Weights of a small GPT-style language model, trained from scratch on English Wikipedia: shifted keys.
Each number is 200 + 40 x the weight over the matrix's rms, rounded and kept within 0 to 999. Layers, rows and columns count from 0.

# gate: layer 2 MLP gate, 192x64, rms 0.235, rows 121-137, columns 0-63
# up: layer 2 MLP up, 192x64, rms 0.234, rows 121-136, columns 0-63
# down: layer 2 MLP down (transposed), 192x64, rms 0.189, rows 121-136, columns 0-63
gate121,197,190,204,164,152,149,187,154,180,261,169,227,178,229,202,159,103,112,146,160,165,207,127,199,182,246,162,181,197,186,212,158,205,229,194,134,236,190,168,159,219,221,199,198,199,205,221,207,330,226,140,227,164,288,152,126,221,156,239,255,216,255,196,149
up121,274,178,178,208,190,94,230,183,210,290,158,181,219,148,198,201,188,174,179,165,146,201,142,264,123,213,162,208,215,186,283,226,258,222,215,137,209,155,144,197,224,241,149,193,210,223,189,196,222,144,233,162,200,194,195,246,278,180,163,219,125,246,196,175
down121,186,249,200,246,175,217,206,196,172,239,167,249,170,154,211,150,202,310,197,160,194,211,230,170,239,198,257,203,273,171,207,111,201,197,216,240,258,145,192,203,256,230,244,161,222,116,176,198,171,213,184,226,258,212,242,153,211,295,224,213,165,198,163,143
gate122,222,198,170,137,215,203,248,84,219,205,182,214,250,224,199,227,167,214,129,182,165,190,182,233,242,241,236,156,214,286,113,206,245,157,158,132,215,181,199,176,162,235,203,229,215,241,263,155,216,207,237,149,242,193,207,246,189,147,250,244,260,171,207,105
up122,210,173,247,204,240,190,242,163,230,199,205,247,259,234,205,267,140,214,93,147,189,252,187,183,193,319,175,167,157,194,182,223,159,200,180,189,163,130,227,240,132,238,195,325,144,120,199,204,222,145,227,159,210,209,248,228,241,178,179,130,218,204,141,190
down122,200,159,126,148,144,183,265,228,245,219,182,121,217,204,235,237,232,208,218,162,276,194,139,191,231,217,242,254,230,198,220,104,118,166,154,218,176,180,198,242,135,149,241,235,249,231,272,174,245,188,225,194,145,221,169,248,194,194,170,261,153,225,128,118
gate123,158,168,166,198,209,265,153,93,186,180,308,218,193,169,241,155,200,172,171,215,216,169,203,234,163,176,142,84,241,232,156,177,151,265,204,219,212,211,198,132,196,159,245,187,227,197,257,117,158,220,137,175,221,306,209,207,192,180,222,133,218,164,173,242
up123,215,141,176,208,268,83,171,229,243,247,243,164,173,244,159,198,133,212,186,143,207,135,232,233,236,198,158,197,230,172,176,267,141,185,195,176,149,224,260,152,325,226,211,206,178,163,236,232,157,193,230,250,155,159,153,188,199,211,156,162,226,172,104,210
down123,172,222,234,275,227,186,190,130,141,226,202,143,247,198,169,214,183,246,130,218,234,166,113,219,216,282,234,219,173,165,91,161,181,110,219,165,199,140,154,146,214,158,146,209,222,175,134,136,164,227,290,139,267,197,188,213,194,220,226,190,185,159,184,197
gate124,223,184,225,239,196,188,197,207,135,148,164,261,366,194,276,232,158,139,183,195,154,86,122,140,236,202,286,210,158,234,194,281,172,201,231,199,205,196,208,236,226,204,236,200,176,169,225,185,264,160,183,230,231,248,121,204,192,142,149,203,227,251,167,236
up124,198,218,317,221,218,177,240,227,203,269,212,270,227,89,227,117,129,178,230,201,212,195,222,209,140,191,147,204,187,231,216,267,174,190,159,159,241,193,196,203,203,246,283,205,179,240,176,254,174,241,142,210,202,147,189,199,224,165,173,181,209,117,246,233
down124,204,224,146,184,184,250,137,161,228,245,203,202,147,149,134,243,152,179,144,185,138,272,213,174,184,244,208,290,199,187,239,116,206,194,202,185,236,188,196,192,203,196,211,240,260,165,258,148,204,164,176,159,288,111,220,205,209,275,236,170,182,162,212,202
gate125,212,167,199,212,153,256,192,242,142,127,190,209,171,189,204,290,196,187,173,180,188,275,224,197,217,195,206,206,150,265,229,175,251,205,211,167,192,144,202,178,170,220,172,227,173,236,209,173,244,196,116,205,211,215,175,143,169,219,165,173,196,199,197,183
up125,205,199,221,263,167,162,180,222,224,207,173,217,223,222,153,230,195,213,196,178,203,217,122,279,200,246,221,169,160,220,205,206,231,151,217,203,176,251,185,219,210,200,194,166,148,213,216,200,202,201,182,342,212,194,207,153,173,215,176,273,202,196,180,209
down125,184,212,209,253,267,214,156,209,293,251,175,183,283,170,225,161,228,227,153,231,194,145,161,168,161,207,174,153,221,175,159,199,162,204,217,168,172,186,211,159,181,174,201,199,208,172,209,231,194,173,190,160,184,245,159,238,212,208,254,189,178,216,192,212
gate126,192,225,194,199,163,238,185,147,237,164,246,236,272,220,244,161,172,157,198,186,276,238,216,239,118,143,219,103,196,183,233,190,165,146,231,191,253,206,235,244,222,247,194,269,184,171,231,175,154,276,221,223,259,185,207,208,249,139,202,233,169,214,168,223
up126,142,136,166,224,281,226,135,182,169,224,221,193,205,216,215,194,154,145,213,193,265,196,214,193,175,180,126,187,163,241,307,181,187,179,173,177,211,227,152,136,222,195,214,232,241,189,339,236,161,216,199,150,217,193,105,212,171,207,202,199,223,264,166,180
down126,204,194,172,158,263,174,198,192,111,266,192,286,206,227,163,159,172,170,225,192,185,151,176,130,205,173,206,118,222,234,279,259,163,198,228,208,207,173,178,200,122,185,146,193,241,163,195,283,186,132,150,187,199,148,210,265,242,238,293,132,197,184,155,236
gate127,219,207,262,151,225,187,196,201,216,226,284,247,275,199,206,126,182,174,198,168,214,150,203,155,165,188,332,176,173,263,161,193,195,230,261,182,219,255,200,233,216,231,190,171,171,191,146,191,198,171,158,212,261,139,179,212,109,182,221,193,107,216,213,133
up127,243,241,189,178,193,152,199,232,252,113,165,160,224,240,192,187,230,149,230,230,260,225,253,150,229,228,175,253,195,159,193,199,217,244,218,228,163,137,272,202,228,192,214,171,229,216,208,249,229,271,262,162,211,151,176,158,102,173,197,229,147,260,114,163
down127,275,186,152,172,214,156,218,201,215,203,155,264,254,199,189,173,124,151,169,169,167,239,167,238,188,218,233,196,186,225,201,182,278,171,122,146,194,223,190,262,218,264,134,137,189,129,223,118,241,250,101,162,259,162,190,245,220,168,218,189,166,203,240,201
gate128,169,188,158,156,171,236,269,223,276,201,236,189,248,186,161,240,138,210,143,273,152,219,213,156,201,189,139,193,265,209,182,159,168,131,236,203,221,191,177,209,289,205,178,194,197,212,224,163,180,237,236,166,214,245,176,221,197,211,264,183,307,234,256,163
up128,164,165,168,191,256,206,190,188,243,193,209,244,224,144,219,179,201,193,245,174,134,206,227,279,214,208,184,178,213,160,176,317,256,163,254,208,186,204,152,279,137,215,223,222,235,252,205,150,267,188,242,187,214,172,199,224,243,210,140,187,224,102,223,201
down128,232,179,181,201,186,271,221,206,187,174,150,214,234,217,212,246,181,235,62,269,201,128,233,228,163,231,171,177,157,137,180,164,155,248,206,203,238,236,226,177,230,255,265,151,224,186,212,146,184,216,223,191,193,202,261,212,195,241,218,173,210,227,314,237
gate129,156,166,214,77,183,158,249,155,160,164,197,202,198,215,273,183,155,223,186,187,200,211,181,157,192,226,206,221,260,215,152,160,125,156,194,221,145,229,139,176,194,169,213,243,228,194,257,178,212,250,206,176,181,138,145,208,195,197,230,248,213,170,252,186
up129,225,214,202,219,203,221,203,219,215,189,209,219,209,239,159,238,219,231,318,236,204,145,211,172,209,201,179,251,190,226,252,242,259,225,197,145,216,183,205,250,223,183,210,171,149,186,158,222,215,239,167,247,231,222,218,213,163,218,132,142,257,292,190,163
down129,182,219,210,186,217,188,181,208,224,153,222,198,175,211,211,220,177,119,179,216,181,101,201,254,225,216,205,215,240,177,235,208,253,170,140,191,223,205,180,204,210,242,226,197,207,224,171,233,191,231,232,217,203,182,192,233,202,113,163,181,210,203,285,183
gate130,252,170,281,209,181,162,112,179,153,228,160,214,190,164,211,214,196,139,148,216,216,208,121,200,184,149,224,231,233,130,205,210,161,169,192,225,258,205,124,177,164,207,275,125,160,220,204,164,288,217,237,231,194,184,134,225,153,144,239,168,199,205,213,203
up130,190,157,140,190,239,154,182,219,154,147,213,164,223,224,166,158,194,215,174,170,136,241,133,239,160,223,262,216,281,247,153,213,169,170,232,176,202,219,231,197,191,154,243,246,205,196,257,211,167,199,172,216,132,190,98,105,206,186,137,168,192,232,212,129
down130,215,188,184,239,145,253,253,261,255,292,189,180,230,128,241,243,217,231,238,196,252,255,218,180,221,193,207,243,187,159,253,214,180,249,233,197,118,191,287,241,215,195,275,175,203,185,211,199,196,148,259,186,194,214,211,160,250,293,189,187,208,209,194,180
gate131,256,231,283,188,224,130,174,206,233,259,210,226,215,186,166,222,162,120,216,263,189,185,167,162,224,178,163,136,206,165,231,170,240,143,203,216,200,220,189,147,196,159,230,155,157,214,231,311,219,178,223,232,225,222,200,156,150,177,203,206,165,236,192,226
up131,201,188,245,176,203,162,134,165,156,263,213,165,159,254,191,185,245,209,184,216,131,210,211,194,87,215,239,202,293,189,209,280,236,240,164,176,263,179,189,240,219,181,231,172,189,202,194,156,201,181,152,151,216,195,184,211,177,242,179,177,228,126,208,159
down131,235,219,205,152,187,206,230,163,164,190,210,242,143,219,170,264,199,186,246,148,181,209,200,212,191,183,170,165,196,162,202,240,223,192,188,152,127,201,218,239,264,251,104,156,170,219,272,205,195,230,174,167,153,176,237,217,201,217,143,105,146,175,179,234
gate132,173,166,256,199,166,203,142,206,229,178,191,175,175,262,194,161,210,249,78,232,189,113,213,161,219,147,243,160,175,213,173,199,191,246,176,257,212,198,142,180,205,153,221,220,219,159,248,171,173,224,195,138,238,209,196,160,231,182,155,226,234,147,200,217
up132,195,164,190,207,179,203,195,184,162,198,188,249,232,164,253,159,286,248,150,220,152,203,211,216,178,192,161,202,183,264,181,242,205,200,214,210,100,237,217,214,189,232,200,192,244,269,197,247,225,142,147,190,285,187,169,181,222,165,268,184,259,168,159,223
down132,286,215,202,225,221,115,131,184,203,269,194,179,160,218,249,177,218,207,226,228,198,195,189,154,209,168,227,212,212,209,182,202,241,189,203,128,176,157,214,174,188,105,205,185,171,233,241,248,206,214,264,178,190,234,182,222,216,213,199,164,231,194,267,230
gate133,149,176,272,210,208,223,165,166,130,186,192,165,189,193,228,217,100,205,187,204,169,159,208,228,176,195,229,223,196,298,109,129,146,222,237,186,182,174,185,108,150,165,226,195,181,151,133,230,248,180,203,130,221,183,230,170,187,231,259,191,203,189,163,140
up133,203,155,165,237,230,217,199,180,149,236,179,206,196,202,256,160,219,188,206,182,234,134,165,204,150,202,184,262,161,175,223,276,189,144,226,217,282,213,196,180,228,218,120,112,205,152,163,258,221,209,304,166,234,176,118,210,266,248,220,199,211,214,211,212
down133,155,214,267,255,178,180,138,261,268,177,297,224,200,206,247,219,263,199,175,264,192,172,195,207,251,212,262,197,258,220,150,155,229,183,199,254,195,221,191,223,184,195,242,282,191,275,152,177,182,206,137,159,241,172,192,134,223,195,191,187,138,154,257,200
gate134,263,169,234,189,221,215,172,158,214,225,185,204,222,238,238,222,238,129,213,154,187,146,212,176,218,196,155,177,220,232,309,232,199,229,190,152,219,136,137,179,206,150,249,237,224,140,168,249,197,210,259,171,203,174,180,261,201,194,226,247,236,222,228,153
up134,209,188,182,150,242,201,214,196,199,236,163,177,192,218,134,232,161,225,193,237,199,260,232,155,240,168,186,256,209,196,188,205,222,153,196,209,168,228,213,281,158,114,140,256,248,104,172,276,202,220,272,195,225,183,258,242,228,139,215,158,151,202,198,197
down134,222,213,160,207,170,230,87,166,207,209,192,233,193,162,216,192,275,173,164,152,161,206,184,257,205,226,223,210,189,163,242,212,155,251,270,199,164,164,275,297,220,233,214,169,214,170,227,183,228,187,199,215,198,227,216,136,198,255,195,207,139,243,228,202
gate135,208,166,186,155,253,158,187,183,280,156,169,170,222,196,194,181,188,161,153,185,220,179,174,222,203,223,174,159,225,180,183,223,183,236,208,279,143,206,179,206,184,174,249,171,260,182,251,210,257,164,183,192,202,127,243,215,128,182,190,182,213,184,161,305
up135,234,208,183,264,167,194,212,229,174,182,190,169,221,132,235,144,268,248,237,160,192,199,190,150,225,216,148,228,192,187,256,199,184,196,259,165,219,245,195,230,125,120,182,240,134,198,156,225,204,163,230,204,258,199,183,199,209,255,220,213,173,177,144,171
down135,162,248,228,158,188,200,255,205,168,185,180,190,139,154,202,125,129,145,121,246,212,216,225,166,147,145,187,104,185,198,141,206,169,186,188,217,216,185,129,212,221,213,202,163,134,196,239,244,198,223,242,253,206,205,235,221,237,188,232,164,216,237,220,245
gate136,222,199,278,234,167,215,194,211,186,181,235,209,164,171,155,333,242,176,171,184,188,147,167,263,168,216,183,146,188,260,186,151,259,149,223,213,179,163,225,226,208,189,232,237,142,226,141,227,155,168,182,201,217,118,133,190,229,150,248,145,157,181,187,178
up136,200,215,188,195,232,211,159,205,256,209,187,170,242,281,164,218,226,236,172,198,220,228,234,210,295,126,183,146,200,237,216,201,176,241,143,179,70,183,143,165,208,220,202,264,147,213,191,196,201,241,172,161,148,221,201,263,227,252,237,170,211,166,198,232
down136,209,175,261,129,284,212,196,183,206,170,191,179,200,214,172,149,172,251,179,251,141,275,177,175,171,233,166,179,234,222,228,223,166,233,174,178,184,146,194,182,195,304,198,133,180,145,165,232,247,175,262,155,206,259,205,172,184,156,138,225,211,196,182,192
gate137,203,199,149,180,184,214,286,181,193,207,214,190,177,242,182,176,161,203,264,169,220,174,231,218,254,229,154,267,207,255,206,170,229,164,224,226,211,138,191,165,125,169,228,153,240,204,164,297,211,290,268,245,216,176,123,199,83,147,162,210,197,195,230,187